config.toml
num_hidden_layers = 18
hidden_size = 576
num_attention_heads = 9
num_key_value_heads = 9
head_dim = 64
intermediate_size = 2304
vocab_size = 8192
hidden_act = "squared_relu"
norm = "rmsnorm"
norm_place = "pre"
norm_eps = 1e-06
positions = "rope"
rope_theta = 15200.0
rope_fraction = 0.75
qk_norm = false
attn_scale = 0.125
bias = "none"
tie_word_embeddings = false
parallel_block = false
extras = ["local attention windows", "learned residual scales", "capped logits"]
init = "orth"
init_std_qkv = 0.035
init_std_o = 0.0
init_std_up = 0.035
init_std_down = 0.0
optimizer = "adamw"
learning_rate = 0.00106
lr_mult_up = 0.873
beta1 = 0.95
beta2 = 0.98
lr_head = 0.00654
max_grad_norm = 2.0
warmup_steps = 261
schedule = "wsd"
decay_fraction = 0.737
decay_shape = "linear"
final_lr_fraction = 0.1
batch_tokens = 131072
max_seq_len = 2048
doc_mask = true
train_tokens = 906800000
max_steps = 6919
dataset = "wikipedia_en"
Each number is 128 + 32 x the weight over its row's rms, rounded and kept within 0 to 255. Layers, rows and columns count from 0. The size above them is the row's rms in percent of the matrix's.

# layer 15 MLP down (transposed), 2304x576, rms 0.0479, rows 416-422, columns 384-479
size [100  96  98  94  92  93 107]
[[186  77 174 106 157 100 113 148  71 133 120 131 149 120 127 141 195  98 102  88  47  93  73 130  94 171 114 119 227 150  75 163 125  31  49 124 125 150 112 138 148  60 165 130 120 148  66 131 162 151 127 145 111 112 119  90 157 103 134 143  90 110  69 169 139 116 163  72 134 201 116  92 132  87 171  84 146 133 132 190 102 118 128 135 162 142 118 135 182 142 180 129  85 135  78 122]
 [143 149 157 151 137 173 107 104 114 123 116 145 160 122 122  81 164 121 159 110 191 122 145  77 130  98 201 178  93 149 149  32 178 175  74 118 139 134  80 114 175 133  77 129 127 153 100  76 145 105  71 102 129 112 135 105  92 142 121  94 105 146 150  97 146 129 141 112 144 150 130 199 100 138 125 138 156 128 127 150 102  85  92 119 130 119  62 142 155 120  78 153 132 132 135  78]
 [115 123 169  91 149 111 136 160 109 109 113 140 126 131 198 118  76 120  95  92  56 139 142 167 109 131 109 101 101 121  95 141 112 117  89  99 121 161 118 109 185  94 129 108 100  65 168 104 125 129 208 135 129  92  88 140 125  82  93 108 116  84 114 109  97 131 167 134 142 104 104 133 121 137 142 101 137  99 122  87 155  95 192 107 197 161  82 125 137 160  66 108 140  92 147 142]
 [153  63 122 133 146  84 182 148 139 141 160 159  87 134  90 181 170 154 160 134 155 179 164 132 134 114 150 113 168 116 110 146 180 120   0 154  84 122  68 151 148 101 106 141 133 114 124  92 147 149 198 126 116 100  82 119  93 110  63 152 121 114  85 121 145 148 131 136 144 123  73  65  51  90 107 120 114 116 121 114 138 174 117 129 123 149 142 143 102 106 141 112 165  88 134 137]
 [105 161 117 160  84 149 145 145 123 116 110 189 152 145 169  67  97 144 121 153  69 143 157 117 142 164 112 120 101 148  86 151 104 142 133 104 148 127 105 132 159  82 138  85 110 130 114  66 178 119  93 101 116 137  99  96 160 158 199 133 165  99 134 137  88 109 109 118 150 149 134 151  92 130 128 136 121 130 128 128  73 168 143 120  77 151 112 103  76 109 132 137 153 139 128  78]
 [127 109 115  91 150 112 132 150 108  68 107 132 148 106 160 123 112 160  93 184 107 129  98 102 115 160 141  97  95 140 164 106 128  50 176 102 143 121 138 131 126 124  67 124 161 153 133 119  52 108 111 158  97 132  85  85 130 136 110 131 126 150 113 136  98 105  84 137 154 173  69 174 124 118 126 148 123 118 125 139 122 119 154 204 118 172 126 100 105 156 120 131  95 118  56 127]
 [127 148 157 138 138 190 127 138 118  98 141 132  96 106 112  51 141 103 146 154 161 108 160 129 144 169 102 201 112 156 121 144 163 143 154 124 113 140 123 175 116 132  73 145 114  90  63  98 126  98 124  97 112 106 115 118 122  65 166 122 132 115 132 113 105 164 110 154 128 121 131 134 110 121 121 118 128 158  85  97 158 116 162  66 168 173  84  97 132 119  13 112 121 138  65 147]]
# layer 15 MLP up, 2304x576, rms 0.0527, rows 417-423, columns 384-479
size [100  98  96  96  93 105  94]
[[131  92  68  80 141 102 110  72 116 122 128 110  64  81 156 167 139  96 155 133 107 103 104 161 149 159 131 125 106  80 125 163 107 120 147  89 146 145 128 132 123 152 136 135 135 111 171 157 135 126 134 112  53 123 132 109 112 141 125 166 113 118  86 136 155 126 153 131 145  75 107 176 176 198 112  77 153 143 192 124 109 117 148 133  93  73 169 169 159 123 160 116 146  88 134 147]
 [ 76  83 119 136 138  84 136 133 175 123 157 117 155 137 120 100 135 106 134 112 134 114 154  52 129  82  78 151 120 109 113 201 144 135 115 112  87  81 121 153 105 197 114 139 141  76 109 118 164 151  88 116 104 120 121 158  99  85 117 134 197 127 151 140 130 137 130 124 163 155 132 181 204 115  64  37 123 108 162 170 136 106 199  79 131 104 125  75 139 159 142 162 126 152 220  93]
 [ 76 137 137 128 185 125 124 138 122  85 112  70 125  54 151 127 132 158 161 133 102  96 122 124  85  97 109  94 162 101 156 121 109 130  97 132 152  62 160 103 100  43  90  77 133 153 101  91 111  75 126  88 120 118  44 126 165 137 148 153 123 119 100 176 177  74 149 147 129  98 128 117 169 118 127  92 131  96 158 159 123 169 183 140  96 106  78 136 106 139  62 231 146 139 178 185]
 [117  86 143 151 203 105  91  49 146 159 153  85 121  78  89 148 122  95  90 116 156 153  89 105 131 131 163 119 118  98 223  99 157  78 144 149 114 138 156  95 149 115  82 187 152  45 150 173  82 144 143 143 109 110 103 125 129  93 108 143 106 112 113 118 153  64 166 118 132 101 152  96 114 194  98 121 121 172 150  94 147 165 130 117 104  98 109 146  91 150 121 164 113 137 207 137]
 [122 126 144 141 147 109 168 113  72 137 106 125 135 121 135 164 129 146 140  81 128 133 108 133 110 125 130 120 115 151 150 113 171 132 145 112 152 165 169  72 189 150  81  32 140 103 144 156 117 129 109 113 191 150 110 133 177 117 155 138 159 106 105 111  90 101 134 135 102  96 107 179 102 170  59  40  72 101 102  96 156 143 166 103 140 128 101 126 126  75  76 140 144 118 192  95]
 [127 141  87 167 146 116 153 123 132 123 109 134 125 190  94  96 138 154 115 145 134 140 144 115 180 220 125 141 100 107 138 147 152 165 170 112 100 156  94 118 150 119  83 126  87 105  90  95 113 162 116 157  94 219 117 112 115 146 141 127  95 142 166 107 114 116 106 104  54  98 147 107 221 148  82 174  86  92 120  66 145 111 132 119 116  90 116 133 152  93  72 112 166 176 195 130]
 [136 119 128  78 125 108 148 104 168 120 115 142  90 203  85 174 122 171  96 171 127 107 106 163 230 126 123 121 147 132  82 122 145 126 171  90 107 173 180  54 131 148  97 117 121  46 169  99 181 115  85 214 102  81 144 156 132 140  91  65 178  95  74 160 127 104 111 137 151 164 161  90 157 143 107  96  94  92 171 156 120 100  90 156  90 193 153 104 156 137 122 172 139 109 130  96]]